Part of a small language model's weights.
Size: 8 layers, width 128, 2 heads of 64, MLP 512 GELU, vocabulary 6437, 2.42M parameters.
Training: a variant of SOAP for these matrices, 119M tokens.
Each number is 128 + 32 x the weight over the matrix's rms, rounded and kept within 0 to 255. Layers, rows and columns count from 0. Numbers have three digits each.

# up: layer 3 MLP up, 512x128, rms 0.143, rows 409-461, columns 0-127
# down: layer 3 MLP down (transposed), 512x128, rms 0.112, rows 409-460, columns 0-127
up409:109146084106199126137038086112136218128167168097112067126153105118081136147130102089052158138118156132177117071129200176175168096158123095101185084086076090121168166126186115098098164180112204146170162107172145141148159068136121121099061119120073124147141104101117130091131167110088161132112089153164143164105110123112156142107075150130128106152129121121104105129122123181135129102120
down409:139197057163123121048117178118148114134214164091119160148118161116178128166064158116156141155121169146125099169149183162138163145115159061123191107113140121137094106091129182159132087150065141128163072027145089116167177101155096091149153104085110128107167132125126168110106126074100107096123099109138137094135116115112153093158218123134124149110130150103160067223105099132155119136131
up410:077151117124173133127103088161133092085104172059142209129123133101098107119066115112142104151119092113139133115147145200149125156102116185121144119103154093059138094167124118125181138183171130135149168175121159091148154158146139148158128173131108137081087104147153149141135136096081127186162132082154123160102163115150167117171080113107150120124141108118093099114093084092120141136137
down410:107167154137123149064134136124096143102090117143108100149184130095089162138143188156127118113150141175107174143155158132133146138093154157134173177108222186115154147053140097068155078135165191094125132182158121131079118125081132126138132120131109171083118120076110161102153148124160124143214079153129156128144159169100179074048135087111101109113132160126121111137170159133085104170079
up411:058170125132120123158143097155079154123082094106170102122144107168167070083178102137144081097086106084111071195122148187092140083180087133166107135137169122132122050128088119140123160146079088138166153137170154138224105157122083180131112172108122108121072093120116115110159108090142068151143131135157101083100139170151078110187115055135082097156121135155124080116059117073149066087113
down411:100077135160129131131092117110132094134146124104099095130197114140109108125152115068161094100085157124173094112128142156088107164143094119099114119062138177147156140145105080090136108124139157097163163104135117130098212120168111187135157126145059124156106153150143113201131111098130112088155100142171134148128057074127140123122090140123128101139180136177062140137090154121122105111179
up412:131136116130143100119097113177062130190071074104160122092132113169130133145114120143120176123087160125118089223111156119072172150159165147159149119068125182159157051201154106124155138184149200131120098083084143142106107129155213167123140159171160173079137130089095089097132112140112084149098091139112120157149057144092142127137091146119107162149174086139135062107133143109089118139093
down412:175101076135053125191099072152096124108082135107086175117103122128229139128121059138129098105117097121090153124111129136078141142138115096131030112121173129090126084121125116108112120144114180162140176081120061090077139154128136124147158110150114144132177148089127191138090134146151078106144183129157089126127209117090161131101082116098120114180160106095198120110061167141130078115042
up413:111112139161122157129098151176115169139146125097192088157081132143130103113138119144133160092130198103147117110111161103101139143150049106171131142111165106115118090133170141128121136075093057144135114153098125124063138140109085104168115143123141104128122100111120085110097129134181097196065068160104070151125103113140104136094104142132141090118140118186151107140122096178140173103121
down413:136131117106122169161085096095113122102055161088126162153158166138139130133081110138094132144131084150130122156139110132134124155101100192070126104086131125155074127093128211122152053123152100114085122147177121175054159115137144135131132124099129138125121109150206107109171174100088086139205069157084011079134166076153096111029134132124133118136156153114086109129139112094118089144126
up414:122140153082080134139113134030211097168123167133151126179137131154180120121173060211158172164150111086111136119127110117173121088099164176114171088171154129086148085125165116078148146108153147221149128117173117028125134152131126116153157159106109069105162101091136042074145123071112081127076102133126190139172145133115173124152173101135129152157145143070131119058155131137136144138078
down414:112173116089073059096112137110105135078146127158166126163100063179088076174142133113128122155095189099132131126136096123100164175159106111139089107148063115089163099161108140083084051154128122151070135081167095165160100129092172085132161117182082188141079138131109144100075094178108090141145066163148090138159153112183146146144082108145162156138068125114099130087148093127138061068116
up415:137117131082123162137164143135155116111123114105072083117117219121149064153092136132123145099051143161156128125101131143032178112072079123181102116064150148096102119103106111147152152144162085123130183165121182114127155181049169140098180198119124117121199129117120141180155130161094112140151119175049111108146094085149092140106105122217142213143168150150099107118151131109162170117111
down415:099126092145129151135144148128094134081160153104128140217104180142118099119175133050093177138148169182192129099092151097234126137156111153150169097142117189150154108156132128115130142087129164147122031107148183094167171170109131160178130134144112128162194139151153107166091094105111109134143093039106153138119189061058159103080128160205073120088176130155105218153108155087165100143117
up416:131122136074176043200174168107123128138119154166209118162138142138119117168126079127178098122140200056080087092125077166068095083080064185124144117114117092176086091117092092138138117110093172086147104158099126163093165170190137148076116108107142096197121098120182109110168185092083115143094089117113127112176135124194155114152090131091081114137150157221108103175178131164136106232107
down416:116069176119131146123041103104148189129166109187041131109128127117109134116109191104139167095082117108138142109126149075150189136128097103121148081097162153131087083211147151144211152084111107116139035134109068142123095132080139091128102149134129104195121095068080096075130155118110124111161106121134140098179108100138084124138129103102132141097128100136096133116127129161175118161173
up417:150118100113115120161142105103099109170135122139126135112126126142125139146134089094135131123176134106151160131164185112148204141099152165151118108127080167105111129116082157136122116136158115063164141150159103149136201116146100203178139108135166113153160152148121149123117127106180141153159106125113117126102121158132122151123105089060093149092071144156112112150133095148125124153095
down417:126129113145156121054113130144086120116089076133108124113193108161106125064107147128156098146148092118147086120138105141163094149173103131126112134158151129132116132134154138130106152168153094172110143107120160146123158113128093082111091184120136145163119134100148094108136096165095086081125157097170116053117069098100143105195136130116128147156121148157117137092090124145150129160119
up418:095156130140111138141147172101069172116141116128170104106148120146098146137142110144125176096141162164169152117165090102144166151115141090168107121126096068140139114127081112157124138124135067126120101124097096151089145208144138126159131147113084073118142118097155093065119082080187103117128132104080190136154126146194101125098112160087144104097153145136083136142122077138122141100178
down418:157116140149158119126086073127130134099117146161111143092142155131150114158118107140109102107092179113150151126130151126135106129136137124128133115147143147197126173116174158123140152097121147140108127120168131112183159112135103131096131174169145166143065068146082143165139165132152143135130135187143101148137173148074125123167123073127102110175091120104141128147126153128124116127176
up419:156125175202049141105179143086080160081146148135135110136145119126115099087164162119127131149144181142126090149091163089122141089138149091152137137113143150096119111141088082142127091101127135143088147096159155134110160125154166105154094134111141104092123144149091143126072140142131116148097115096175107138088173177154091129116075133106131124129149148134144141142109119131144136128137
down419:116109111166114084119115109187132086116145148151118161141179122113101095151093145127153077160132105126131042141127141144103093139097105111161141160166123138111133152130159087100162116099139141143087101131111172047129081143093169168135116129129165178193136147096084147164111164122138104054116092110071080067132181145138155077095165100124107073172089149144129183128095118074111110138143
up420:156143133119086083174133104110064141127124115078174147139123135094130154093097134131139164199138169134137128191121188106097092142124139064154060127092067048135172149093160166135130077124133133155112179047132145149170123144116113096171188103092146151136124079152122085110117090121169139130105172122135167160134083124101069131173085171132080091122108156141139132172178148160151143110179
down420:149141101100178110132104152131122088080136059135073158123147179144130138156095145191102111059131122200146113134174135124110150117171057114123104137111096110087131178134126122093129110131129080132141184179105132140036075168031185108082138120076137150126087100229147128064107155108134093154132195127079164146096180122161150086202150117139135138120118139110110172117132111165104154125156
up421:100093182098159144177139112144104119192156106150123165124098128154171145095190123135135156115139121130149090130151121144132163150119113135144146130147115064126168147150104114174137115111135091160117105170093145112131093172098158100115139203121105113154138157175186107119165071127139132117132154130086141152117161063120128086133139101102140107114163138117143153108069116085108135148132
down421:121116098177091137152156094136126166163096181115110133144137121087111106116102139097142128163179142105146135160177136132177146063141095150152146159151115205110170139091141154149084128173179128083091089155120125137124127117171131142141101074108100148110125155104117156147120130097130160132141105162144075139103132157121198169163096071108132162096156156086040099146151119181154153151105
up422:127099141125117064121157075180133140178093122107138149108138098162134128154143195106172110129168159098114094182159161167108136077140147172116158114166119135076181121081122121124105132165142097136126029196081153123179141073158132101092114121136103108120122130068032144133136143115121165114100149114136095125114128146097159125120129131140145113124099078089130127179077117188099117162161
down422:125187133099145138086107141134110113129146068160112172074142099124145084167087071151160138083134109129172183136177133138161162108108112125095165113074142131170111109115105107159108155126144162133147123116122140090078091239101161114122146155155111177181123140086092092107118114132138106137097159150051199145150112101084128111095131153101134093145135129137143151083180139108115106106115
up423:115108086124098131104134145100094165115184129093136096180127146100063094131167157163125106053155093124125082129144130126118120127078142113133099118089124187114139091148105100165099106108187125112115142187201154136115113103161111136119081138137130211118176120059126154103095086139192116154132148148154116164117091175121091181105180156179131152166063153040095117128098135134183153132094
down423:201130166175146100124115095141135070077183135093132122160187155123062075118145184083146159093178119143139157115105129150101112141113134139131168147116138145113107156089149139017090149177131141051099129131109107130077143177145073211071118110128100119094086129060187123155103201114076151086139129185202097115141129085183172110149135115168079122159111107105073172137205125120112110159144
up424:181143118148106107134132090089155187140111118072129085143099126121119132133159114100125073115020059139101122150163107116100139158153099101125142216197128087100111148135126181174113166106164183174129143098113062094128097106140095098112148142150090144159151111117150136101108139187119106163099130171166109166118115071143116168161117145155162065143096122123058148084157135141135164172085
down424:143146119080127160129117119145071127142160122139097114110125098123186171106137152119205154148150166191136125105130100134192140153187129089196154131112159143082108119145194109094128122174141188151124090128138176095135164224070182195130139092138124125181078078105120046106140174153160085041116152113097158145065101100137093146079144106121109150082106144098203101131191140102143086174113
up425:116144110118110122132135134130085158081159116119151105098114122161126117090135096137153132087104140126156118131131177080141110124094130101160158137101082128070142136100090182158131138104132109101129165071126097139057116129159135137135135130124130132108156092166137133144116138141171135166143119187138091189108111174132106116155130113083124117112138151156079088144137136170129125084159
down425:166118109104185117104081131139140127065190150124136185134101155151163106162133130107089045075141103178096077166176073121147111075114114136156141147172153103087117161156117169158151057136091096116172148162150147110069135133101108192108119088076102172124087123181179092097186150142114127092190105113091081082109104113118126129135159122140113114088102152113076166108156172097105113101130
up426:135128130128141224167082165129120097098064100122148130191109143122153171149108115159147164117188148150128090096134146089125097144118127195155140099073153099165111119147137095144144094118119112153092136154126131148130126152115130072161103119094152091157114082126114158095142056094147160189080110111120083112118052145133141126168114156167138093092133155132160129160124099173134130154162
down426:155129158130188164108119097088093111107122129138123173141134150094090154091094131185086170105146162189142113135189098159128162129116150134074123138092093103121125095084148114143143103077146095115100124139182128114087108137119149115152122136114152172153126105161168163098147155120120136105127110111044106152080145106160098058051167136151145108108173161110112208121200116122117065146189
up427:099116139124165060163101038160085107191115128100139156124104158128181037158086087195083130135131124143172151108074114191091105144092142129083063169117144153111097126084126194154090155111160129101094151147079140100151103126089103081139157134156123154098130071145137141098122102075158098124055143140160126181177114177142105149104124131154169141118137100132129092099114141064158125087187
down427:136133126124139120102153137130158163230078088134112099164099112122116116116146136126125117158140119138090134064234127114129089107128178147165166107143146160110189125143143127082134083121170099084119115131113159095076147159116215140066174096091187123046136146178132118046159152154101172115070145053137151139083220155138181086060152074157131128081130107115151135126082120124155091172076
up428:167106173145151158115130107165066128092142144158165146097122154125079067141186155087127169069113066100087117151119127147147177090076154072137100176146140148145114121112170107152057179135170245081142098161142191166125140068157136160097126136089112159177153080118094096132140145160105104144163066147182189124154161113144153140158155096169120094059137107110179113117147116162086125082106
down428:195147118086152168100181141154139118139155062094117126124099131189156146105125086152101071137165121142086141105114113151129081154114164145081049182118164124172078094061101166085087139138068100122193178113148163136102083128125078136145111130129118110154143157165176122078128195091100110192138141122124074145130134123172204093031109191138163156127178143167209085149180144154049160068096
up429:168101170133068163134112096195131206140076087150186142039130100157134140058137182132104150200102133150095157131166142109118061078148155103062132174122133133125148117151113106194076126068178128043065142130111120104102159099159146103122160104154178052083110134126121161121117094116083116184161149144141149158142180174187049134155099185100121128127148075149155096137113096078113142104125
down429:159146132075132146147165060144166200099127115142115110130102119095097158137140088141082160119076102106161158192108098125125113114125154080118138124133107163134104120143144089164145097091087139149117084141096174141115101134084166129126124034089202107123073203097122136125124154087121172121111077102137212138081156145071136112143072188076138128129146101156157158130151134143176113125156
up430:111070110129145076149095087106143122121091091127139114147144125059118070168111143114162192124090130154116185152115174146156174107133152115116099120112104201126127125132150155167127118193159169129094110152151142138159120099134071137058127165109099112155150154140093125133124152086112125131124132098108102178134120122199126145149114109108141160140126085091162112146128130074136148154087
down430:109175135156146084148144111127088198184168147141152092107175130121129142144150124105114098110092163151129161089133117134081145190099162119165079125134149096118074154134118127091086129109137135112119148137153130125098110187123139148148124129146081146125116150085145143133125188153152146112115135145164137113123152182140126140086134079118064074163116097152128220156154125129136119162096
up431:105131099141109129098114077180160194097131110115079112114141108181091101200116054138164143168167146135075131101150167189139108115083111123119194163159121101161138130164092113107123134143105125143129133175106141174118096139164156174122084134127163077160100091091202172072138131140118115102112104142127152161099128114159126140094162137099081182158149151103144092151121135091090066151178
down431:139135117173107101161086168052120097108083096129115139152140127127167060074145099124142162100105107079168147147127143097164165156165124121112133146119125104116106136140133123162129108129175147132098115126122120119111145153070093104039152144130141151103126177096124097139115145107152136122107104176108142086140197175132125160161154101138149154094130150125139181134123117137143159106153
up432:106148138107063122153119099140147119112135153146154146119060079115146145167160097104131128062208095150099130176137153132129107112132160194086137152127112153216153126126095040150141195073079125068118098123131105203157090102149167107140145209177047172072107069163167123142095155127158098148146136143144182153164182151177080126143067120164048147125137138149127148150150092143127108176092
down432:098118129139093125197118168109113154128076109158157127172135098057140142113121095041075198116146079103091116081113054158105149105098165137065132093113139119161101043133084119136104098129127192095154088148119100150158140120089080162109093130165080084126095110135089090138185165166130121148117155150133150151125117128109130058157171141181130124145147094130080103098107112131129109154119
up433:163133145073147061125158096159135100116107144154137108166136134114137115134138125098119150092121113086140120120095104133211142113101123090146166139163067126207115137104124109104143188135156182119120123118111146126140146091116136104101161126086182104164069110116120205080068154132135114157093145070111142138119118104030121114115086127085192188099194065116119151141078136200145153101122
down433:110143154114155181138106092153084100143167156093104054094128133105121162121109122099088116138157159092174178072080120171111109095077143158066086159117109119121116115154090093107114126166134094102116136140146156162131116158044113142139122112158059130099161154085089097155120077116164188125108137142097102139165145119109078157190119159087105090104138117123103068128143082109110117142191
up434:071046125104178112071124171138117162132120129092155104109115109114096201142144143104138128102122127161129148137091167112133164132107103049123131099136112107191165123184088125057148062159132175135099124160119129156149209142174178157163197145150083147140183075139119075110150104188149156133131163115113186150128096179106149174117109138150132079162154121138064169085113131116053135125167
down434:109103120114041136106151171093142095082101112080113151137177127075117113121191139110082116219155059131120096140143105084143122105129086131098137124123132143133138141106115165112156084112139167104160149088104127175152124079108122105122121145136136117125140093164159110155134163122174124129070159098128137097141152116101150074118194060109086118146096089132118131083179105107092147123091
up435:142134141117101149115185128126134155176146172144126184099144130125125167116113173104082062123094102084148148102113162092140168129174139182096152140035152135148134084106132165114134107140120098199124151052123091135125107070170107066142146174155095076140133092117150108091182120145163110190120116154204162101121104118109146108152127114092100122170118165153126124126148105155152161163070
down435:142130108138111062078102127110117101125152108129109129114187142133135117148112096116112155199128180109093133090114169126114137090072060093108143175113073127154128075120076069093139159087119102111137123175161177059105117165056113150136044173107092182092102160089192134042131163109102158115122102095098142108088153125157091072110125097088060127155106155097115124145119101118096061176105
up436:124092163122133130160080093161129088155096157115142077132106154124141085193130114121129113100113091145120119170115170121127095094114101167153174153125089142150178130187151105127136139126123108121097094181165171086119173124117177200140090139099120098166131129152139147117148154096108128112155169171091124103117173127060155158167103124128163118115124143120099104126135173149127096158137
down436:156165023101123128092172121074108164141116120211133123120139100062132208049100094165139196095102120105077131147120126101122117175106148165102091182121115136099098130152134125113099113103093148160109158098077130141103145130123095100178135179133081117151148108112122080124130125140172106176087129139146115150126073142145102136091140172083135146168175134110137125147122156126199122086139
up437:081172134118131150109096110144186145133132133123115115066061209121147147082066146150173133129172128099117124107140120133093096148178126119166162143122157067095122099127101138078125055143116186107157135082152137139101111157158136125134111124119085144117145109148151148136156150168095106119123200152187117107166176052082145135139083100122106151165202058093153146141130106045104137039042
down437:109137175131128127148152087132092141141157186066133108107197090121097101150128194089094062139137175139152167134108132177083124178093132141109195110150118171055125221150129127096125101142144114120133100155165117100117116186185090174143142070110188084180065134137129171155137163163126153140150075165138162138094102125135137075120130104150108118114095092119159088143124110125138121146160
up438:117107159108103138089147126144066123087108125178144140130148102107174132146122098118094071146114124159135177106128199133170186123153084154147046114197125115103145162077165165138135160092193130085091166176046167138099168116148097136123154132160108094151081150189146104102071157150128083143136066139074121125156100140106061136132108110114043112083134172159057136180135096161167183152174
down438:189142189094120165118147121149132087167114166073135088143121146145088124154106123077148103077196132134123152177105076145133107119104117161083165087178145130167150136055194111149173130131144135125119096179199114121147090072117172076099113085082081102115106098169129115069198145109137144103082140131081094159114145104108175101005113151132139077123082115148115088146163111167129141064099
up439:108132161096111144048158040090193125180115081070108136085097146156207099151153055154150144165139131130108119144127154182105141077088146119168160112110080183087093088124167163134126109157087172176073145154096116115113097106096167083119143158157111111084158130099159075107151158144130091159077094148152118147093176154119173180066068124139122142132227089087138126066129137130147039152134
down439:093132170096146141143079084159134124189074082122172141132134092156156118111102099098159138160171129132109076124209089176169184109116144152187078125080101164126136101192141155104152100190144142206095178104093132166096186140084186118081138165138091155080148183186154146100079121128071112100040213159111108146143225172147177140080109112108179138027069151117106125132168143099094086096096
up440:156076178132138158181101096132123126126141239147138124121122144122140070147130150034154089073136113160153172095149158124118126085141153123068118177066125151117182193087069137103197091082147131153099144171150149066176123085107150168120171157102093073119115064147140156195161116116107141094149172222114143172120088136127066147147164107138119111213117164159106083134055085137100102073156
down440:110051137148120150058132081083056129182141095146078127114114108117117164076134112103176136189107115098185120145109125100128056114175171055086131178159105138078133179122097137156137186178188150094141112124134147109114049015175101136110150096152111092116155162068084098150122095107128165126180106124142124116161046083142125142168096160127165111137117098124123093099168122126104132119191
up441:116110140132108107119161106118139176135147082129198107135198164107139043152090108071155133145093116130139143088142089095137137127173134118115145070152106168149120121142153090070114138153073104098141175150126086158198083113126164155110112119083183102138102086075086096106178126099079091127159192149140105097086105142182071163137128141161160152115119130222051104119111086092197152078132
down441:160179166097133113129121138166117103162183161078159166121115071122063111095096142168099079147144127125112103176135160077181096063136072128102185141178084106158118136143187124067139168177115116058101068091188146082129120148133135042107116170136110153105118107084152182158089134167092085105156090115125123141108125084132158149147128062117126150106148107170082154096107145117129116167136
up442:078108166149116130058143118106070143157140103134144111151117120141115096141160122124132163059117145102144141162113116147114134133093119146172145152066125112167128115103168141165116159114134119151156117144129113126139085128118209138142135165057125137087139107154133073122118131121115183162139137149121167139146107109090130131097140076160138156146142098118088150070132097048145111105096
down442:145110149126133135154124112160138128057110137120113167101128185125086119086103130124119144154149143091093082111106084103110111154110099135157091166120116178120136150162118108104111145079128138114147146144154161116095104108197080136101137111120099087144077143151094122142061120115140079136145124125118137147113137139145136161164148149147136131136115113122113064166075131123082135138144
up443:145087106147095060112137198144111080106069127177072088156164205099093153140132126085139175132124127059052094165155154223183142114098098123156131148108072161143040141154174208127165051089144093144168083175073103093198117124099149178121151168102218082096042092069123125051141124128173142117119132112096142185105116161126194143144091143171145132125082082119052114032121171114161100144112
down443:097078123148118037155099160104117167041127103114109099099162119141079107191124036054222110137061133120122121133050127117134128148093231117132071210083118146091081129215130078154137181131143145075075129101156136129108206102013126115147199126139086125106117156054156148070175093154125152089069159165037158150154180076180140138232070096158066111176128139124093125168051131176092232121082
up444:142083127106152103144166160146132109163117100141154160122117111145149113137077113099184164151140139084156119131174140139146160135125124195133113103122104088098155145050123186151089052139114102079100099129142112147137159149134154092134141095116108109137118123104139181151104114147177067127133173132158107149058101117172192087109088137160119162124117122112131108136094132171155132100180
down444:130175133108106177110120092118143148215048102124124128156152084157127146127132161168157109122093089166149054153130100121121125123071071165055147126127112108126140145147130095164178065135134180151138107118131156099171152171103123064086153140136162174132165147120120119122127072135152160120161093135061130103159100092138140118068091095172134132143127195099086116103140085124135077104104
up445:152177121178129142143122142175137112125161114085150050083182089102108088067103135149121112110082141098120158077142095164104121100210164141076057112107146118188147106070166102157101162130207131096191113150151073139170152095141151174108134085126119125206190051127111176160164170119127110172161074100158119148142079130126139127108114142151137100172125061119100100133121175165103129093135
down445:176128144142111168107080239160133105132114111126116140173191144174130052095110107140077130167128135096114163146117141084109102122101167143090151082108178086141140066094130149138104161129103129098144198109133174096209135179146137131101107147159148089146105166095097170160057195111117134197083169143188107133155109101176109093112091154072157181200135194162141070164147146147143106053153
up446:121083077171150189163119114150114109130101133176122159141150194152168195116111154088100180125109097162172130095070067088157152127132103144175148175131140104146163139127076129144062158101165153108093150157142097127189166090212102162138018139059137156145063154135119107137141120154160090146107124082171121060107141169103084108172070057054128113073110114124149113154140119148120157126148
down446:168100075131124152088100121149140177120069141151123155082121119108169189124117142110133065147166141166139093092140140145105149148127171179089133126077099135060124091119084116102113124166115102093146095106141183127061116115094127177123154121148135166138160159169151106165135148112121123117101141163124124154114191140204189152170109191096159093147072199149128133179129131099107143137147
up447:152122152143137120114136136089129102166122184124167184184104090144183155143162102135192088132080087105196088086064119068142112154196196138097076063137096067122169121106117153109129158148150118056075077123177154181098135137116145000090201151097127104130096087079130078098110200119141121178160109116153180163135144159065138107188110155117180153105153125113142100134153158156107047160108
down447:083091127112142139079144097063045125073150123175120186185083167105188181156108120120158142129087077140132108034144141143102154150183137017117152122146064124101112106135048178071092141122053165088100117112154057163139072083068118116142162113163113124147145089141102153118105148173124086083173157191108103115179094145151076191225140216085115137117093090175113156109131155115105157179129
up448:177124145175145120151041113150143093172088160092183152176114108109170164164080120219133164186213161156195235107092154184109138118088109096149101114132129047133120082156190141084142083096080057086089101136062096152128098150084121067191137145026099137190092087114144162066184144093121092170070085192113128135137101092106133138151063203174122098137110072203124160131103064180174113142111
down448:146097149096179158142118124089097134101020163074099162132180172115167179122066136203108134148122148152178123121145100151106150149107116188108078111120130153180119093123131167121105082093141093119089142227157119161025136164073147115171118116055114122113080125198143149034170175127097071116075116170071121105117122090157089099042123133139140094114104166052098178112152129134096087125130
up449:091107148155111107162104136127121103160114125068109165108105132114181117130105100150137121113188116129168065136153122168150103120131065144135136124108140102124155140105133091115131115164107066105133073148104091139145078128132162067115143079108081143148119175157152143187149134144100121119160136135150129112125132085155122125135105164096121173101177101115142149086130100094117108162149
down449:161166108138128121104111073173127130107122146123134104117140157157115125154156139130061191106090117155174114136131150122116116139087136132119169139143138163065143129132147236080149110164140125057145124105156130122123171139147152187156130139111133139127077118164130096174085110124134131149142098146101126107119204150132168131127124105094125116097092153200084132167161157159105119132111
up450:099144086072145137113133129125083162134146126109130155154139145128114136101152099112092132128108129105111069097147176122175120155087119188121121116154103108175132166134107099122125130148114099086104110134047182143129153124114149151136103105092110137112150125113070105135118076103147098140165130166116139100098170085165143134090146151124142171115122137187118131133158118132124166156142
down450:208158139175150115194143166156124124134105137139086113100155048093083148134089159154122140112129144205137123082106123083052138111079157094109143101171129129129148177129142171057124124171124145133152143161125145111098104154133111130132128125107070135132129148166174145137150174146121140118114119130086087161135112202136130098171117127142117144121116123149141128152108146101152129116116
up451:099100206120135086162101147132062193075137105126146138136132167207132103119124158212155153092113171089112091137088110141127080162124105167086140082165156125150085116128118091135196187099126120102108184101138135109133130163127120130151132114096112120043192096110217139135118083117136090118132106079215131055076146193164114174084087155175135143164122149183164115191159162156108167113165
down451:123089156170133105139123136094148152121140181164127159160138195111123134160137161097153116125139137164163109159151138145137138144050076191136196185148148131089099086156175102197093087140129154120076114106099109194161149109152098071158090182161152143158182135074182167131127099114129146113111157120109139058152144068137141141115117189094101126129127142084169145127162065165145115193145
up452:083075096141106120099229142070163164146070221170151182113107082131207143204194111112143098143110101098104061154132108088140136140156198157072073087127083098166067090154112180098163086117158161177161151080133202159118175106115153114154161117090116111112112106118037184209125072211152110098121133112123109132175147160103078087181146153138094132095130120121083105159150138143134169162095
down452:095186128106132140048104149144103149150178158147148113171114165139144073134095091075094148119103145168158155084164138136055162172038170132122095174120132128083102106100142139144116188125143121171098143150118119100092081120111150176117073129159089147093128149117126132159091146101175093147151148162136101172157169186193121125094142194152144161082096137095104116126151114126028115155113
up453:173059082129128205125057121160118123170084138152193145109077170095167139142108121138112190130055120114130115102040172167126169122134078171122122148125140125179179156170167120140105128146158126083116115168121154072137143136085149143139124135093104122195117154066135201124141134129131145153099081224124067138144076118116136100132154190193112159177119108122137127095118058144143172119107
down453:156149178124169131069153110130122133089064135110129158174123090103139147116083128139098205090130154162152067134156077125099170114107149141078128105110112139177118033111134155191109126071082099125103119153156106138053043155114126127149136125071130148138141161090110181114184136152134137118057112172067080150142139134097113101083113091123143110103180135060101185128167105130176094174106
up454:119203129110126085103117122150144116087114154092081181179132097115125082108127092190070142116141101148131139135082126127167136093140113159133151121109164118116176086158149126125151104187177101172103117133107134204161144122132123186067105146174075115143095078173114100108122176119135121093102110086114092130141098123110143138113083111123137059145119126105116121101141130141155096166173
down454:128167125124160099086178157093116137114153107079112123144143124095136128113113192138150118168112118142155138121236171162130107088139169098100211124169157106104157086113129097133104126134107095158147145116135102119063124129130106092191087119041062186114133135116117183152133188103144111167136087128117131130134110091149163096120127113094164157161042170118079121147145163133155063131115
up455:113104108148110116157169110094193094109170098164160108123122163100121088089071118127170142120103114158113151073111092122104145127158121135128130088087101122092125118115141161151154150102074103109112150089068135143116136108135144138153143099169088104129152152142128136164119138147109090123116147107152103147151135093137076156142147114126105098107116061205098140114148107145138176088122
down455:123146141139111132079118153163142126126113114121138195099077063123148135152185089166129221092150121115096133082126121149192131055120142121161209139150129095128122147153142146139142127137109169149147103111121072131112149150172113132140114173128105128094116146096137106053100125141160151153077104146121178185157101129084131145115151111167100154107173086087095203094154151173150147149112
up456:099163112143127156067105144168132148121139149105113138137140123149103092158148134114138152179116117093103139105119083136134136150189171168098121149118109131147165126128093143139120135166156148076114129143073155159108143150111192146157086145154156114125170093131113130159120064053094127120134058120100113100180095112155149124015138215156159121161117143150088117123151134052173121101118
down456:159111094124138069103145141187108105100133131137128144148135067182120125188195105123068113087125136104110158124208151155073166113108165039177146121143062134166092164170115138063129123160141140165151161171123160101118089086108136134097119128171178091115123151174133126089093155129144101156089156170045130140101129141109148143201168146156153120125093144129180201166104117119158123113102
up457:186167126175113146149152190076137114111100126108162158138133133089204093137069041126143074163095081139096109118140186152122099137138084091093184166122080162149148139082044118162118128071124156105150157152094070130120164127146105146150084187159113129113144109069124189138193122108032062144102163145107120144106072180181092170216140124120113101135148105129103121170115100145189140095088
down457:123098141088128121128119084108110048135159093049083182142186159106073072155107052145121100168169100128083127164118168168064082152069131148031079149083162185146137091080091127165075074123052161067118126128104051063111143142147138102111134174129095120123130152100110048084101174064152142081124107152130134143097153127169156169080128069115154128057169173091116189138079156098122126184089
up458:119131150156053121132132049147049155111150147136182170211084080149191161080147164093160124123135137070107109126089131121135118163132138073126148113116164129185134158096116149098130065087180133131129123165128084100143162127106075154171136114107172092106102111117096160187166141118179129090171132127131115184134145172188106117121109088155066110102094100175101131166063115131109120091178
down458:080107171086114146120138178142137159130140122122116098179171095141118127081140130096122108148108106094096090130108123143168147139115125134131148095106134150155066097116114109118127127170112182119170137105159135146131156112078106131135191140129156107087117053206124134149107136161114120101157112147081149127156095068107169079135131130136125113142165121135114109125151114101150090137104
up459:127117134160113144157152127094101152142148100092136131141123138206141127096188129139156158133136098095146082123132110145165161139090141129188173135141116111179062148108134132145084157098117103115114145150129126108183118132116090100150123151103103151150186131137118151112113093114141104092125151116122145164129121137122092151064133098077097126054173149108090123144111172122149174095166
down459:146149116098101139117146147133098135131069150103133083164141114144101143122109116136098098125111147187142151172122147098131089068086107184063119137108112168089186148130147124087116129175145142125127094060109112143093138102156147136134155073182127138142190173143197123138135169122139122168135115132169117134105105147131149104167125165161162141135130102122125080151115080205085109172070
up460:131178119117131121092174112133160130111160117080082112102149155142087153163107129117131148148103123119097152073090160104141060094157144181084106130169120126091107123119151155126159119149133155050149106096097148108134143163119141179114130127117132107072166123102114170132150119142145135161132135117113113211156162142064115144141088082082080098150108105127111090114200158132139089142060
down460:152128096139159104138148233130154137119129143132123151168142129113162122137154125169151129068124134142104098159117155102162102129128110132093104131107153138123130091148121142124119092122142079156112066109110164101169140169102129091192111113124145187076154142132190108114142152140089148155157094130120165158158118110140123149102152143126136140133136141127170118116133114149099120090149
up461:080075129148115112043165114153171124152118106101201143100130113095138092164144155094138101069067119120131081180156168124150126105116115186148060150136076113112152125184163142198130139147195136167169162213107204113125139096101095093133204154171129129104080119130104125101167114097089045090118165158121068159100149179160122103110125143100127143157110122102088074102152171120113155147124